python train.py --n_head=3 --lr_mult_qkv=0.4 --grad_clip=0.5 --final_lr_fraction=0.0 --doc_mask=true --dataset="wikipedia_en"
Each number is 500 + 40 x the weight over the matrix's rms, rounded and kept within 0 to 999. Layers, rows and columns count from 0. Numbers have three digits each.

# layer 12 MLP down, 96x384, rms 0.144, rows 22-95, columns 0-127
361513389467574562492433509453414500539415563462446502546648488560477578501535526485498515475471456509394458455487341523474568490527528535479537574430649523451551452568501458567507465554502543475503445464512411466489519505528540571479470598430430596509477492571466468692503619467639464553519485430524581501500491454490500485590588527437518546459479518571503441290416534476516541554448
522525531473512556445427457463521525509519502561502494484449424457568421481479568504430447529462468540478474481566525509435495459570531496448500451567494517509500542556499487510439459529503540540553541463480501468491552442472530484452482510474529412525470509506500448539623507565452487564533522507505519419531452492491548503457521507482476462520557503462465523503503500507464496458544
520472438547507537490468482519492420553510544513510548470505508536499508453482494451478416491537482470447532479534491562520523488498508510481501499562502512468521551508523512594497541515511457474487496468506490492512539535498441523483515487512460503498472460558539522495509523527429467496522546524524505539480476473453476502495518531520439516490487521507475465476473502495448482508478
493480477444497493530444571456531578515580478518559549492507488474499499538545509508471505522488525525532518507538507550532584464447531536492506480496499575481375513534553497551493446467490498521513531499539548539512456517537468520515489509544472539499500517525538554530533482582494531482519505532484515491486504491505497504496490530521539507505529523478434545474546473480417584419435
511448451509531506539491448475527460466495486514488492527477413502523527621524451456484517445487447465413452416510520483470542460549483585490567566507468496568454465502494452487521562491485524526487496496547488455512524493407501531510444451465540559501485464522477491499494529478495487484513551514561502564565535469485591511454429480451451482541540557549487465485495426416579472465496
524593420410602559497370443450552433464373417558498536473513417532527590432504442489484548430457429576527426452503548508446559440416501458530530506509500492543489460471501549479530529492650524609553498422523540549511412483491530439499504586530448518596523497466435516377580621549461534470493602457527498418470480540504464462515510547487509474542536448566438439403492507545469585473505
487445423540507517470486517505556532522505506532583508476548532525544521503482525497518543460466512532459417460459543513477545521478518468528506469495503473472472519538447481520490533493486531466542520516495538613565464524510441494583461550516498466513531498451537522604586544473468577471533526512531405502503533498446470593525464498431478494451524467500521526487465514502451518470473
524550531438471416520487484502512471498536493543457493554482488537471452519479452563501511542466485496507535455539551500456480454535522488502430547472508489464459536502586546541549542559521503535552467445501509570446463493484471514510548558553474499541536517474523530485546539512512481467470476468556465471528499484649490473536529508512519531529458524576465489533539501484534523480462
517512513427454584502483445538532452480467505529465481508516489503517500503524511567501501528475547479490488506511465516458571494475451452508549539476482539480468496487562457486521525465502505502444501544551454485525489477464482444450496475481497530575518475524512572488479447523519601489536455521478445507507469509520470495497492522483457491423488556511490486517457479538526547533491
514488497519455506479528543496559550474442466502450478500499555497530510527422479531432527519518526557485513518529461453513492477491557548514499476454516545497488468568502513497501528489497542478516574532464522420529460506510493485422499515501582532431478519539530440510538515532445553481476473484410483490482377471508419534452419433486471456473597475479504532506479451470471490480526
510545552493479532483532511515499482532515505537535533523507514495404387513519489483543432554510521470485500491541539520459530521532469476455580509510486523473575539521513527522493501502507492458527409532489501522438498471483421418530464491503506463453494504437470512515506512509481517485483485509500480488458531417488553488572465522566429401466519478515470479492471488432523490456467
509517475549500591542512528511504482450487476502523493557520456484403490453540503579525428546518560539590495466545468484494522526506496497518494468499478526437466499518475463494508575493495483576549466476545528456516437463512529535514476544561485523484569529519468509498481451517466460499476551552428493484516487526526453510448526551475505507517506453536438536519515509502519445480534
540493532452466526493492607548540488512501540500480491517545518480374489474495487455507500538550453439529475490513503550504477500475488550529459426458467502438430524490447488584427507546472555481468487535515534529406527494537475474541502582517443517503543497421465497466484536521479547482558564527500515423517587584574544527512478522458563417516419555558560463485519522443592482453413
526460449556498533441424468561523514448440475499427505511490502449512538494512497534493490510488505490475476592529494476539439513487468449562525479503447447446441489485523408491546568477444567513425452492486429512454578560528478535411585434503484586464506495522461461510490489500493553536529514465546503536572503448560457536446504576533534506466478552563548532463576485518462489559589
526530514494510435558503474478560488413491463483535466474514557479521441525538462481462495524521552539574508463494529479513584518513501490505518511571550489487561511470481486489432505523485528492526480543482456580535487362465511487539550541431443589456511499527608503469508555496526403451512497499551545463451442520520523431497466453490482461442552549488463482491532513491466459592492
501485480454502523476489551480508515512491500529472490478491511520508507457574466496527523501504495506473479500461499513510494416458527556499547519553500398460498454436484487498495514491480566588511503486493519475538556477542489484564462481497550512510503496536524527478488438514498467479483519513546485487465491477536518476522473450511545472492505497523560523474470529489521513482589
461502562525520567476511497518514491538479484526511460468490526485549473561480466520458478482476485486502489537446490491512491520492533508509582476503453469456483525531465489523500503532479516466479487560441481502493550514455479529533521465543508471519508466532532495478511501543466484491519564559490541501549536424505543506421545527539502519505540562480537482547485494508499496455523
477553509488518495501559491522510521584469461456526547518519468490497482493499584508465567520532460497508570465589513453544525491450494487448482491549508510474417534492534479462507473458473499533571521466472565564508451465482458474498485506494435509515523494501491498451496469442472456455476490447541483532558483522534518512473524502474504529506523485465508459503482520488502415545586
509391541469579457524515514501539486505421537483505533537480524574567525488479513508449523486521536571465444522511528523544583527463517513489554542464466507406448425455503477455433536539480526549541571511508524501481512464557548497492486458499555480477495520520569514544461496502421507490504517401491496434502445507512504450471471460483592485561511493484474511487522548497512455490476
441509551420457515573498536437489502463501542504502518477501484573537476440551520564500550441481440444571540508545473476472467548554409473505467565487524500464514513466453594490465514480473547459570515550490385466503573561492551436502519505531535466393499498399473550540498514487511430532529494501556475511503477406525481521572567489447471458473428551506485478494520440533530478598437
443457520468543514405473527503496521485454469494492489431499564494469500540509498456497480523524499504447498497567516485483485455502553514521478489522542519448450532497488526511482471538558499446443525502542539436432505532494539501443474526529503467528525424463511594532551499522497487514541471458478461498503498538437508507453519500496479459480520482481463512446544500555470573487473
490466546547488486506441460534495516521502457545454444531518462490501482496493492549448474540450541560529542541522453452467543470485492475456512556508512561490497478506535517507509470504578433461490480471504482511468477466561513455570492596453454460502532465501529484466517528496556551471493515454560517546430507492470533509482462558512465548501494560484457552484565472512488484484556
458455478536483507393471430481517446512549522461529476472499525510531516443493485478482452472506547489477475477533475498470464447535470446500524427529532559429558458508469520473521532505493489485571529551444479544520550533485566532501464401545509539516483506456463503555508459529522482500526528502582461500513536482473486405486537465503530484526527498513401459503499580535501495440512
526532534488486491425530489536464463515462505450492420516514446519567600527535503445523495463486536446515513467468549496528518545491476534529523500451513424579419493381553488553510497522478475520455419457477499556406526465473539519480586463497445497423439498511478505511483520578516522551455470558440490495480530515523556508515445507488465546491481439527567495464515524465554495490479
539506509521528492508496504536464508435486516559452490484493523520476427502505486529564512483504458477560493506523471548491576473580517520452450473497474419501455536521521564524529496482443513564456442550507491480471452453479421499509479548518491542501478484435482502478475516565514553546504519480554554480490468517608447476502480553473466523545495473504441447543502495584488496579511
517517537537515506524458486546502461515608589512523483520499530517522486492489462479491471475524529457476448526562508555535481503560503486475481526507488473504530431605478509526476524493510511515468502495494510529489525437562574559537555531507528507460510484490503474476504464525467526522538450461551543464545535477580529518527492511533526451532474479496492546482512478509481522526486
508447525392459448555454523512459566495461510470550481568512501467554494452545531536508498579545522530523532506447504467574480478478497441572490495505482461488532497471508533502464563477468475519522527498415503519496525514473469449515497530515470475532470494551481521472460447471519455443524547484516558574516473434452553460500526498453471522484470535474477505504527566537500461503544
437476483461407443497440436447548473528448567523441433468548508508553433447538493563511503509536519427420458521578500582476469470494497533469452491533453544491520605556510514600484503548431526529523449485593534556528531532427494497448485561502475524531475441492538513542514478493502502498576519502455447507477560437427431474508588516487468459474510532395501532521435495504528423381542
498509587495490435548540486507482506447509548492520531514475469515495486512472464528525535488524544478530518545514484535498492558534490487455463581567485477511541540516515518493473531476425536464494518530476463534483490566514469515454491431585530463549540518536514468394486541441469555447460489536511490434452581481499502462481475523530471474487522489459528477501474523483505487487537
516553483505549525498466578486450577435636514554389507516514426522448485482458474495607474468446461450524512603504505516529567412442587622568483447469480531534486473486565493586477491455465482436504495453406460482625481468524430526546485474473512475561478451506450468531611559491493516432462560568476382533527482458436568543544502603438406576464488510581537541429527481522510558515543
477481588511494443424543472428498440463492463477548507496450581458473530497549483492473514503555444568497500548417469431514493569526555491568481491518512489544507435416471584484568574557583532554521419457486494563517463547460490536436417474442539478498495494474539542557571493581533530517503425526478542464420503464537496476542552526600500561498512468469568434544475496489475498507484
510514489521567530506525475513527558506581551543456432487460542467481465533455449506476466457497498510512524581442501420492537518526467502519485447464479510494543474463498555498491508588522507490525535481490496498516574482492424561549512534528510464533517524488493447487520518455495492458434510509452505463572421528508514546535480545480531491547484518475509435524463537459459486541416
498542506465483593467485525505467503470513524541518505502469494525491565545512466483526494483484532551535486511476472496485511548497511468490467517519487494515518518502430446454508515509449541486541443502504420471527526435476510535499425480461514590519464568523509490566521521544484524497423489454480488470456502485496575493542473535488565509448482501537537535471540519475513531534529
508494510508476538490525465446550560450557543472577491442493455497644544518464493538443510521590452541518486509472515511483493468479460548518505505484472515480547538477519421519525506509499495469544532526466546460511475418507514507564489543431468478505462434395552511471545521468468492479514533554437477478388480464459526483573445451440434442540473489480522486500511472524442486522394
513529527522534483536476550449512480508512481438482560497554477526445487463501499491433532448549460537528525552539520493479515486480533452551454488470582543504517469501420527446497556499451505425474503496506504555531405474531484478586550508481456417514468532480505553543497439452501534508497463605458463494473413531504526454501526560486545511495427471458431549507468477530511522528475
496469540504506578505481541459497526499498449498454499498538462499558473575500462572515511511534468543521538487527461558562589470486508579450512509477510558523480562456493434528501453519511513497544427569516580463450515470439491526537461467436506514474485463484525583512479500503475458510540511459489448506524561522523500476538539548529529489556541487551482540471465437487546456471471
493479398488448570606518458521454494488491579614477525539501496417531551405441521537467467540500506491446602607484525568462435455541516566546531557388451551388592527424413479505504516534437572393469508591456525416593511491479466503468507502481513527386537517516457514568487533447566490548510588458460552494511426627452504521544570581448497461481537510584496376427471496528487471515501
451456480581556530567506482505466454496461500526479480568493463494425513547485615490519508543462501528460479485518496518443470522602519534448500523479474525513511522473495458487527488436534503519498445528549477478508504470549494490542550498482488490452482527529509489575496550546521538526541500554566466441502505529451483562512559504451547534512456432514494485481488476527465479528481
487446513560417589481414526555468512535467473538477562497532523526490459516521518484561495462481530555453485381517464457491465535534515523485450479426513494389520470534447451513558405520501489549541603604514557427533445568420511494508519523500496466582509454535503526479536545506478465461523542481428506412492487498537532541503472511528462445469524462450496474518538439441398519499551
535516538471449476533534539530495463554443462531529513534463504499555545487539521451495451473515514515561529496505537444555460483572458416513471502558478494480538474503513464524480470530493496499420534547536518560543503541518487460482495427536522555460542449501516463424491439443573443435511512519484442471464509494489477501427463403501535518434556520507439532485491567445546413522467
528504488509480503436498500562547456476471456501502502422457479450511539506503472539464515487522489536463477491419505527512553488477524511501596498507425457470483498497457513466449500421447530502492489428488469490510555481567527512467579464454542573442505520482495505486534435541501495530522489509462509493531442449455498507462556496543424541583539461510524521496433480571494522472404
461492558503462531437547466550448494510494467493521498520549489464477482494526487466478533443475454519486493496553477447432545468539420521537435442431507531457490449544452480501566413492502534444465463506503514500513497504519483555553510473530499449495506488467457550543516529436464538500513505501498506510473502530565508489489466523525501535524482505494488449442470520502557542500461
528559479537421413463533438476468517519537512492538540545476480527528501392511511476514489547496508492501536513493491537536452499500442464532494454431510476485510475437526496437467443462452470481529512434501534465507444528535508441494457532451556490543473467435548519540480535500490533498505548567465484462484486438490432495434494565526477532444542465436476474475415566515527510539439
476487499504496498425443525521550472471420473529558538478554461512559421421590492526507487480522524504507506499508463530447523464547438503526534494483500511496487530479511476465508504473473511560504515466442464513502537482566459484448492477399525504529555500493484486546520497517479426514473532508482481493495496480506542538496484494475490478505556449497511525471487532550437518492476
429587493531507582595442480475473483490574412567549520537502516493451520567450487522448532539469486529526536531553467520444519506460552529497417529532530519476408533528454495505473438478517427435470478550434547454569530550450563546506471578456500490521470427534520446513499467507519404514447431538528566537477476470539520480437530442512518514520553571560497518463561474465514548503521
506459525507546467563425453537400519464497487564467542536479500446492546448487504457515566517510546481571569507522519411511479491441543455552440528552463461496496551558592511529402435521540526508563517471507530529527514439564535463483528545523467511524490507527507472522425504502466541553550463457448444466479448486534415515476495458487451529455500446436573484458459450502472444513478
437577560559441491533537528545463533415532528501483467463463584482617520483463506483452519468568547487504502510524485538566498535478482526543520475569483551574555470451551455483472586516422620466502541570492483487549529498489476496431544549529521560463568501501459509500487510460465465497489530469527551515514449470501473535494546436487508498444472539492526511468486505382482481437453
485533535532503511510476522538443550527485478467473483491458482540559498521491516541485473543543462474483510540546477484526525502486541479539537469499528499481498523471487492531546502555520514502530537510511458565484463542526455484569469504430460397536493444500491513501514482508494487499571559460527576581459543475509493488464506461467468537517530581514494509549538506495520541526514
534484503490555522546481417488508513500496490526504507530489451496477420473475553494482545549513461508524474496492532501510528496528503504445439468567500501479528485471515525562397508556447493603530504482542451451510478492531494541539509442515552538505530480534480428517416503469478492507498529459459535508513509563490510579481516504464497503435493492487466492452488521469526495516556
463435437514472440506496515550478456531549512479582505526491510543472483520506507471497551602546485489548518482486524388460524514491512444551505514441502405564495509560500464465503480454513474478531517514444575487461445492537469461439545532500462453553492548370507493497573631523478537511432523558573471440507448560523497536517518479483569510551507415503561455503474498509496523507447
471515410528565481517506496514488519503492469497482481485556472559476445512467434486537533438461509542453528484469522549515516486507508527514514442423473508496483486467516503487536479440545450477448542495504522538489417532578548495470567504517480496450513492527510485503535563497573466448517517479504468495553567546531492467511505546441577456556469514518457581501500510486562456507470
471463519510560485544505514447499410521517431543533564481512540476488501494519500531468515585486475492522468550526511444478486477499465438441481467507514518568457459481484406479576500572590455522455547526496532508501536451541506529489461505402512554498479548492487573497438451467497498497478428546418491548437501508478547501475493526417493476483552467537532494541518507548482468503556
475467516485467524491501496530427519542574509478419532509556518540479499486614505425542549523514570459512551504488457449557477517470426503484524532513516499534488493538535542481558583514534495479544525481464586505530527473512477494504537532409504541539554476426464512526487543531504508495438579507467532364441454551513509529481523496573568495448432515483487533494460496481585533560535
542544460533499502489498476487478460496468490473496533561502451465499546503501464481485576486465539542505523503532514499464505507422462492450530480478530501464539510515485459499497579443529487516481500421508531480539536450515595461508476477496445533509457542449518463519552482465568535530495534481475478522493535539536531551487490525512451435467517481495515542501509495532441490475519
402518489522476483520456511443536486541603465521470516496523471526480516525484526477532500520492404492523485491585543491525514480487522535597546449564503476463529490483533486488506546479552530528474517453499585495497499524441482481463435492594456441484503484475495523490508469458495546464436575499521538538525493507467484534568524482524496490474507532469526492445555453438502534493530
490516546525548518551505471502471524525520438441460442473578462503465540484611534455537517486483461568518539480542492446460510450543536466510500514496523445483539493536484448439548509487528434556479501508540433469570498487475463366491526418413507500441512480584528487524499463549460518585463426513538530500464475537457462500500415455539541499492470458488518494445498492490421595451495
484556454456426467517512431495525547481479450456531443521498520441481499425419507478468485536502496486509512513478472503466451546490529511486443500471546475501494462593530474577484538554554475444571474502523506521441428476462465498533519526560499470553562485449475528522502541538538493530480556547428564488446546556473455533447537529461521556485500499520500554501497551429466453454493
519505491472535545565454443486452467512520450495559531489441471428532487462495528536512513470490488482495509548515445539491460518448534515481464511614476468465497529428572468499495493455486467607505482475488460485534497482459445547531534518463463462506433551561518537483505473559504507542449549495458450532503507524499543486479514537501454505491505519466532505506487515527445497490531
498514473532546561460524499528494524570522424461561457564546463558477464514539509408524433473476494533447514592499516466476513535490474555556498554495485526503519469528558541561567505459401508515404552454517470526488494487530465558436476509502477435502464497460465445550507495476475555457545548581542468491488592502468489443503452501497439505585478458459468553536444542536445452476498
482449535501565501508506515536432520597505542515529530541490457448505497453459496476442541510489467494530481498514582528489507505559510476567490467502536495538496538469480514560427486545484472503510492521489577438489493504472476482529422508472553461476426506493504521504518465525466527470527527449455492450483505476499538466523544493505476537528497448586467476486453494524563531498463
529503477485499452464426521513487519485480505504435495543530525471461536521584568541443472537488458545534538547478514470534541526458514487469487497508476538474513481500469438497518466465468574477497525472467487462491475469522505512464505489541482503483440551446392479524483457536583532551529481496444467539436536568588500523542454436488519550484502509489455472518531520481498492511502
538518458453574514518482562505511534481396456461452461505462520505523446500497503467548498485534535481525517475491552555557473484410569499542491484553471444520515479526567437476486548480537454579498490502578466502446509550567498488440493437507505526526510531586515558527445491443512532449480522504462503509500518542464503536471561474484487551545512539524574477503505468454530481466430
470563491494489416482496478472502481446545530514491489508546486528494535441537561489562504531522521507487547452516458447540508471518548513503541479481491490526471509519472479439514548459534504515518466461544552490623556455529471548518505541429512513540445521470486565480543482522515509552548533461442514471537437487492433485482562484462433444471509489458556507451507473513470503479482
505455439481498502488499529474484511502502542469515561489550477513517493492516494390538539483436459518515476441514512452515504430486489473469460478521473564456479504568525448520462525472493499498502568458529500469543523514542467448517500523458461465434496491516480496490488518525581522480500501433501553546549497560533509430508505583489534508427428508465428454480498471486487537524503
444512407421563493476435426522511500482504413555520611510506502539524482480491469557437379489432489532399448419532499512508547430484480499492481467381459509525489512517587478528528568486465510447515524558551579428500464510508449449490439551528551446535572436573445527562483501441516484512598523550512545548471534476565535546421536516493494424529596515481531520476402432469574474469482
471480512491463522543543486501504519527480476445455450516440465520480486502554538505512538512493510564528468542498516518500502470469491492482413542489514507473507529486514468453479519468437541509486472559469473538500543545467474496491485489467535552456522497500533524504550455542526440491456487523488475476522470470441467503492506539543536531497580483460529482461549483415493500479496
493559558471444495511506618474487478534476473457563475542510510508458454466490445526527505488483525500522457478488471525483503552585512491437544516506474506558437535549508474439495435445515495553505514432450520511464490465477487516530458458525485539539511443467493550506492492512540458446510515508558443521505543481479488464500492534476467438493466518477479520458520563511556458531531
482451479509511436463497485463449497456453497445499573518468547463488509484515538438499518522467488478518458500508489474486502479575562471472532562480484530535457585519419576446458525491483520476544483465499498485493538505520509547487441462462547503498433555468504540481471402536521538502489514471568463455486551478507494567472494433454541506538435520482464476499512518538489533463513
532533477441509508511456478540514538445509513484492478498526504539500478553471436493520474489569607548448535516444440488567494515443495480534484504484505469512521478580526546474569496484434458529442559460487421516464441445519477456516525480487496489493556480521554500510464537466584495446550517491495562505465490500527598503488438445441506484478527572503517516512497516464540519537521
447521526423544520544531442531525521493475548502467551518464502512524512488541446544444513503552455483523504532508492530452515453500528495461501440464516548511464558598502538482453501461459472558506478519581544557519515404469541507504523511492555550487486534502532428552450497596533510558474553516519513524533437543596471547482501488481550510517525437440467514490502545504484547466552
449529467457483514539474501589480577530492495506453476429505464469539433534444492503491486494576452507536526503509495439527507468473472510479463507538518513466488462440425457538511482499519492448515527507524508473465484568448498464548491469524449443545520476584489544517506518455469508473557536468477509482450501551483455502544452455497547547479493542492553470538457543603543509526518
526581567471445514512482451588455497428540426325614499409418529585530516378580663622414509512377483578481439464579467463488548592349439393531679620574557401501588513675475550567580508480367584436492484537486442648414408523468631489429531621435499496535638475413520497586396500552412500584585453369516453538479512523636475519495388461398546563553588452586579620578586585611548425601553
439517504543486444477530452495551472447538502492550427462502483550453512532509430467538530536524502540490553446496517406508582472498470549508520427458469519513486517515508537502525483516434566493486512499502505525523482542533485388482484528495494533513538457495534542588505576531516466504465492439554524546532522515533519504500521438399484469494478502486473456478523493509539412608495
471476484517443476519463547505524481527540494516434443503541484508467414470509536495474509497493503518518516493556503508521475478476452511499514518487516464476498463499494482550552446500462530475560497455488525485437502485519511538478547527514515522529504476499562491498480512474523470502457549507507440546468477473522462509556451475472474489468486509516542453502427521502523452483505